{
  "n_layer": 8,
  "norm_eps": 1e-06,
  "tie_embeddings": true,
  "lr": 0.00263,
  "lr_head": 0.00708,
  "batch_tokens": 32768,
  "seq_len": 1024,
  "doc_mask": false,
  "train_tokens": 250200000
}
Each number is 128 + 24 x the weight over its row's rms, rounded and kept within 0 to 255. Layers, rows and columns count from 0. The size above them is the row's rms in percent of the matrix's.

# layer 5 MLP gate, 384x192, rms 0.126, rows 126-174, columns 0-63
size [109  93  78  96 112  78  98  83  99 102  98  86  71  88  85 100 107 114  98  88 111 107  96 116 105 112 126  98  91  98  94  95  79  95  87 112  87  76  80 105 109  95 115  97  88 102 108  90 103]
[[119 144  72 119 129 130 124 141 140 145 108 108 136 156 119 132 150 179 157 134 160 123 138 155 175 162 154 101 146  83 148 171 162 131 158 122 123 149 147 152 148 155 133  96 104 123 165 164 148  98 136 117 115 127 137 110  99 128 170 109 110 110 149 126]
 [133 103 126 112 153 105 125 146 128 140 125 124 146 158 137 139 144 135 109 126  78  89 112 152 125 153 153 130 120 141 101 118 138 151 117 178  92 121  83 152 147  81 136 141 116  98 139 162 143 136 147  86  99  81 132 117 114 115 113 138 138 100 158 118]
 [120 118 129 115 101 148 132 143 131 141 158 125  61 138 122 126 103 123 150 151 122 111 109 137 123 136 114 109 151 112 130 148 136 101 170 147 157 119 191 103  82 120 144 110 103 149 130 105 123 110 184 166  89 112  90 122 128  97 137 162 128 142 128  88]
 [155 124 107  70 149 135 104 121 130 116 150 144 133  82 136 129 159 124 162 147 123 131 159 109 134 153  98 136 149 126 172 110 128 151 102 149 141 120 167 146 105 106  76  83 105 106 122 153 149 114  95 142 119 125 136 125 140 106 125 117  99 124 144 136]
 [133 106  96 148 133 134 140 130 137 148 148 155 109 108 121 126 168 146 140 186 145 134 100 126 118 123  99 132 148 127 135 115 141  99 110 158  94 116 112 149 118 148  90 110 168 133 119 114 116 129 136  72 164 134 120 118 130 121 177 147 160  89 110  64]
 [158 145 123 119 139 154  86 145 123 117  95 156 110 125  90 103  97 119 113  94 175  90  65 140 116 139  94 100 157 122 152 133 111 155 168 170 123 137 120 160 103 139 116 126 155 185 125 126 117 161 115 138 137  77 101 163  77 127 154 148 170 142 129 132]
 [106 128 132 126 154 129 141 106 103 123 163 119 147 152  80 126 117 125 158 136 110 126 135 131 159 162 118 102 123 101 132 132  95  82 205 110 126 167  83 122 114 154 149 148 176 126 116  85 142 132 110 123 168 108 133 142  74 135  95 125 105 144 114  76]
 [125 152 117 155  75 133 129 102 134  58 130 107 117  84 121 140 124 147  72 123 127 126 125 143 112 126 138 167 133 115 190 122 107 142 127 140 105 107 138 103 129 165 137 180 105 150 123 113  65 122 140 131 116  96 141 142 154 107  64 119 155 136 144 135]
 [116 117 141 140 169 108 121 130 137  74 135 141 112 122 116 125 156 191 157 101 126 103 129 122 144 160 159 143 144 139 166 108 135 175 137 169 155 140 151 127 134 159 133 161 134 141 127 112  70 132  99 115 146 153 113 137 119 123 114 113 147 129 125  89]
 [124 121 146  99 169  92 153 121 158 138 138 118 149 104 115 126 156 163 142 149 108 160 171 143 137 116 141 191 172 122 125 168 140 158 138 138 158 125 102 125  91 104 155 163 113 122 112 158 148 118 127 136 167 106 141 117 108 171 130 107 114  90 116 159]
 [125  89 142  95 134  87 184 133 112 141 144 124 106 136 125 143 134 132 135 141  86 119  98 132 131 138 112 117 182 133 145 155 179 138 145 163 111 147 150 129 197  86  92 170 105  86 159 169 140 157 108  89 186 123 112  84 115 143 118 116 151 128 118 162]
 [ 93 148 125 139 153 134 154 153 116 141 153 119 151 128  99 121 150 135 114 116 136 120 135 176 133 111 130 136  97  92 150 128 158 164 134 141 136 148 141 119 144 152 128 171 135 140 123 136 156 127 148  95 131 143 128 109 145 130 105 147 118 130 159 130]
 [137 150 147 109 144 113 131 128 159 127  93 112 105 133 141 135 131 156 130 102 146 141 124 133 129 136 140 116 125 111 157 146 140 109  80 139 106  71 120 128 156  82 119 168 102 156  95  99 151 129 116 109 147  70 175 143 141 139 113 163 123  92 108 168]
 [122  98 130 158 168 136 133 125 108 159 158 127 107 150 109 114  77 121 138 137 106 182 106 119 107 143 141 115 112 158 125 103 145 160  62 148 101 109 134 110 137  98 130 118 105 146 109 130 118 119 157 172 130 154 116 107 139 150  95  94 112 147  99 136]
 [112 132 138 109 111 126 142  91 144 174  94 121 110 138 145 110 134  93 100 111 144 124 109 110 153 170 130  96 145 132  87 106  87 116 155 181 129 126 132 151 121 159 124 111 126 153  96 115 123 152 110 144 135 102 136  97 144 142 141 127  92 117 126 109]
 [133 142  95 109 155 139 101 157 112 104 138 129 127 109 111 163  97 132 145 123 118 105 121  77  76 170 116 115  93 129 138 150 102 104 103 121 110 138 101 111  92 122 138 131 117 121 162 139 160 117 101 160 124 134 129 113 135 106 135 122 127 155  96 117]
 [136 129 123 145 143 103 121 138 152 127 175 103 103 120 119 164 147 102 119 164 134 101  93  92 109 151 109 174 140 149 100 107 156  84 182 166 146 128  95 162 137 107 116  92 150 108 123 135 143 157 175 138 151 114 124 102 158 124 140 139 125  77 182 153]
 [101 114 112 127 120 150 115 139 122 153 155 133 147 151 107 119 104 126 173 141  94 167 157 124 166 145 107 160 142 156 148 127 114 129 137 136 142 145 113 131 119  89 110 165 134 160 136 172  69 128 161 167 122 146 112 147 140 114 125 127 113 142 121  79]
 [159  78 103 141 111 102 118 155 119 125 134 147 135 144 128  90 149 113 165 135 135 127  87 110 116 150 127 105 144 127 124 106 145 120 140 153 137 102  96 125 127 131 138 115 163 152 160 142 165  91 135 104 153 147 122 106 144  72  90 151 173 137  85 115]
 [116 101 134 115 149 143 121 150 150  77 147 126 119 136 130 158 102 157 124 157  90 111  98 115 146 137 123 124 132 117 103 151 152 142 128 143 135 144 147 125 103 123 120 169 151 140 133 111 101 103 145 123 185 112 134 161  71 109 135 148 125 128 158 117]
 [130 107 141 111 132 126 115  97 129 153 143 110 131 106 149 110 119 180 164 116  95 134 154 115  77 141 121  92 172 108 121 103 106 119  86 110 145 115 128 127 152  96 125 125  82 109 151  85 134 105 143 118  74 132 110 117 133 119 105 139 123 148 137 119]
 [111 127 109  87 163 170 148 138 137 112 133 116 143 110  97 136 133 112 161 149  97 140 115 121 188 121 112 127 135 132 147 147 128 100 139 153 145 160  88 155 119 109 129 163 109 160 132 115  87  98 132  95 151  99 117 128 104 133 178 116 157  94 126 132]
 [125 131 143  93 133 112  87 148 111 102 139 102 117 114 130 117  97 153 149 106  95 120 159 176 155 128 148 142 140 190 151 109 125 138 129  95 171 153 106 175 115 119 141 135 116 157 159 152 140 120 177 154  99 145  98 148 112 144 138 114 127 126 127 135]
 [101 151 113  90 154 149 116 108 174 119 146 126 112 174  95 102 166 174 116  87 155 125 162 173 107 138 141 126  79 133 118 156 143 123 115 122 101 143 134 119  95 146  92 122 169 150 143 167 103 128 115 142 176 159 121 108  80 141 167 129 109 165 148 109]
 [146 167  94  80 120  95 159 146 110 103 112 164 132 118 131 106 129 100  82 122 171 128 147 139 159 103 147 110 131 141 145  73 146 142 136 105  83 167 140 117 120  97 127 160 129 120 122 155  97 124 117 110 161  92  77 100 136 141 108  96 140 124 155 163]
 [154 117 101 179 135 132 151 118  93 128 147 138 145 147 130  83 112  94 131 118 146 102 135 147 124 162 156 156 106 108 128 158 151 154 163 100 140 170 124 131  92 107  78  82  89 147 145 142 156 133  90 109  97 162 107 106 108 121 146 116 118 137 132  96]
 [108  95 126 144 184 132 116  87 161  85 147 125 115 150 115 150 124 150 113 147 123 106  98 102 140 127 138 151 146 160 147 120 143 134 169 116 134 108 165 120  90 141 116 107 121 152 122 133 163 156 127 129 165 132 136  98 140 132 157 144 120 188 121 166]
 [104 105 114  89 137 146 100 132 131 139 207 117 151 136 140 135 143 112 145 106 126 124 128  94 129 141 156 162 146 145 160  98 102 115 148  98 139  79 109 110 102 109 124 108 148 108 115 147 109  99 135 124 122 101 114 122 151 142 189 110 102  67 167 150]
 [120 112 207 122  82 119 103 142 119 122 154 119 125 136  86 173 116 125 116 141 104 107 129 131 152 106 103 148  97 139 111 130 138 138 146 162 145 137 120 131 132 129 131  92 121 133 183 132 114 148 103 107  76 173 168 135 145  62 135 137 132 129 152  96]
 [136 115 100 149 151 123  61 196 121 109 103 126 173 150 156  91 141 131 132 120 142 149 129 144 148 113 105 145 131 162 127  70 103 127 147 149 123 140 100 122 133 122 160 131 160 149 155 164 118 129 170 112 134 123 141 103 108 144 134 118 132 125 138 110]
 [131 115 123 154 113 150  81 135 130 107 107 162 142 141 136  96 168 111  98 122 101 136 134  87 155 150 116 153  85 133 155 131 154 154 106 116 109 121 137 105 118 105 138  98 125  87 103 155 109 154  65 135 134  95 118 170  97 143 152  93 134  76 115 131]
 [134 134 121 117 119 137 152 118 168 136 140 130 196 138 112 146 107 149 132 132 147 129 110 125 144 131 110 141 128 120 115 149 115 128  95 180 102 150 123 115 110 169 116  96 124 122 119 149  95  89 113 106 154 127  85 125  74 142 119 126 113 152 102 119]
 [ 80 105 126 134 143 152 126 110 115  85 131  92 114  99 142 145 112 116 128 167 182 178 125 121  99 136 100  79 129 122 130 125 116  85 187 170 102 133 108  91 101 142  98 100 133 131 119 113 124 122 102 115  96 103 109 121 105 146 124 140  82 130 126 158]
 [108 111 129 143 108  81 145 127 148 154 140 107 122 121 159 158 145 171 148  96 134 142 110 145 122 130 101 165  87 144 142 102 146 129 151 105 112 116 131  37 107 107 108 120 161 124 138 106 123 122 114 133 160 123  52 106  86 136 153 120 113 142 119 100]
 [182 142 121 139 122 123 119 153 147 120 153  75 131 152 112 119 135 111 145 130  95 145 163 126 128 134 119 122 110 151 185 109 135 131 159 158 136 124 156 122  82 145 121  77 148  93 136 102 171 123 145 136  67 175 107 119  57 146 161 149 119 137 166 128]
 [112 153 122 121 107 111 181 128 112  99 140 106 176 126  97 157 130 168 161 164 130 102  87 151 165 133 163 112 128 148 139 137 160 141 106 146 114 146 107 140 168 139 136 137 100 135 131 176 138 136 132 131  95 144 104 161 139 101 119 145 142 104 113 118]
 [132  79 180 130 137 152 132 121 132 149 109 119 123 165 109 140 115  91 125  99 130 143 175 121 134  96 116 170 135 112 137 159 102 173 135 178 131 119 110 117 105 114 112 118  80 141 126 142 104 109 135 140 109 123 130 151 111 120 124 106  97 174 147 110]
 [ 88 124 129  98 120 199  92 129 116 108 117 129 156 180 132 127 143  99 107 154  78 151 116 152 150 153 138 100 103 107 123 163 120 134  98 131 165  99 141 111 171 143 106  97 143  86 127 135 139 184 105 112 117 126 132 138 142 151 138 119 174 134 123 103]
 [113 158 150 102 100 107 159 141 127  75 137 118  92 107 131 140 203 142 109 146 157 163 150 178 107 153 149 156 144 196 125 100 134 147 153 156 119 137 154 119 139 159 139 118  97 124 154 146 135 133 151 103 141 126 132 140 120 161 152 133 134 157 158 133]
 [109 136 122  86 136 108 138 121 112 142 149 132 141 117 141 143 169 172  72 114 124 124 118 159  89 170 116 129 154 124 173 141 124 197 107 117 121 122  93 117 111 118 137 124 104 109 111 114 150 128 130 154  96 130 124 138 128 117 119 100 108  86 129 126]
 [133  96 130  89 139  81 136 172 124 193 108 124 154 148 129 174 145 107 142 115 128 141 142  85 138 152 132 108 138 117 119  97 165  95 134 118 109 118 141 172  94 140 114  83 125  89  96 117 150 109 161 150 158 126 139 155 125 162 111 138 123 148 106 126]
 [185 149 153 113 133 150 128 158 124 141 145 174 101 139 116 144  97 185 142 113 113 155 141 100 132 111 109 182 118 118 130 116 158 137 124 132 115 119 112 127  58 128 133 123 141 101 111 167 158 154 120 102 105 130 138 106  75 124 118 133  99 142 160 142]
 [136 110 101 126 104 133 136 124 117 131 151 106 135 127 133 135 117 131 129 112 128 112 150 120 143 147 131 117 104 123  91 161 127 100 144 143 139  95 108 154  95 159 150 126 116 136 175 125 177 181  67 144 110 103 159  85 108 139 129 104 132 123 159 132]
 [ 72 147  89 141 125 112 119 165 131 154 151 127 119 126 163 153 158 123 146 103 126  95 109  78 139 114 169 150 143 140 134 124  89 110 139  96 123  71 143 102 115 148 139 125  94 150 102 143  86 186 136 145  94 119 167 143 126 131 118 140  88 149 122 144]
 [144 129  99 104 131 107 149 128 154  88 148 135 107 149 100 122 109 102 140 127  99 146 130 166  84  84 123 121 146 165 136 115 126 141 144 131 140 168 141 129 149 114 116  93 113 104 121  99 124 110  95 149 177  87 175 131 129 117 113 126  92 132 134 121]
 [124  94 165 117 101 101 116 141 118 135 140 146 141 153 166 160 158 143 131 104 162 119  93 115 162 170 145 126 161 123 114 154 149 114 100 112  93  96 152 129  90 104 134 128 143 139 144 128 112 135 143 174 112 110 132 118 141 115 115 148 139 169 118 122]
 [137 139 113 136 186 121 151 136 120 133 123 137 124 154 102 174 150 120 141 122 150 119  92 154 119  99  89 129 141  77 122 129 112 101 140 133 129 130 117 114 102 113 163 107 148 113 118 139 148  98 133 129 116 136 107 155 134 102 106 154 153 107 101 148]
 [153 108 139 123 138 142  80 115 118 115  94 140 135 116 141 146  74 113 105 111 164  92 166 131  70 164 122 124 145 126 118 126  87 122 105 121 155 130 109 150 137 117 155 123  91 127 159 140 109 121 130 130 128  99 148 130  95 145 162  99 128 125 162 159]
 [116 131 106 125 159 114 159 145 130 149 151 135 155 127 148 128 120 115 179 160 128 152 137 159 135  97 181 153  91  91 123 107 116 109 117 140  99 148 108 130 154 108 111 158 161  97  81 132 116 148 119 154  85 167 125 116 115 169 123 147 121 115 148 144]]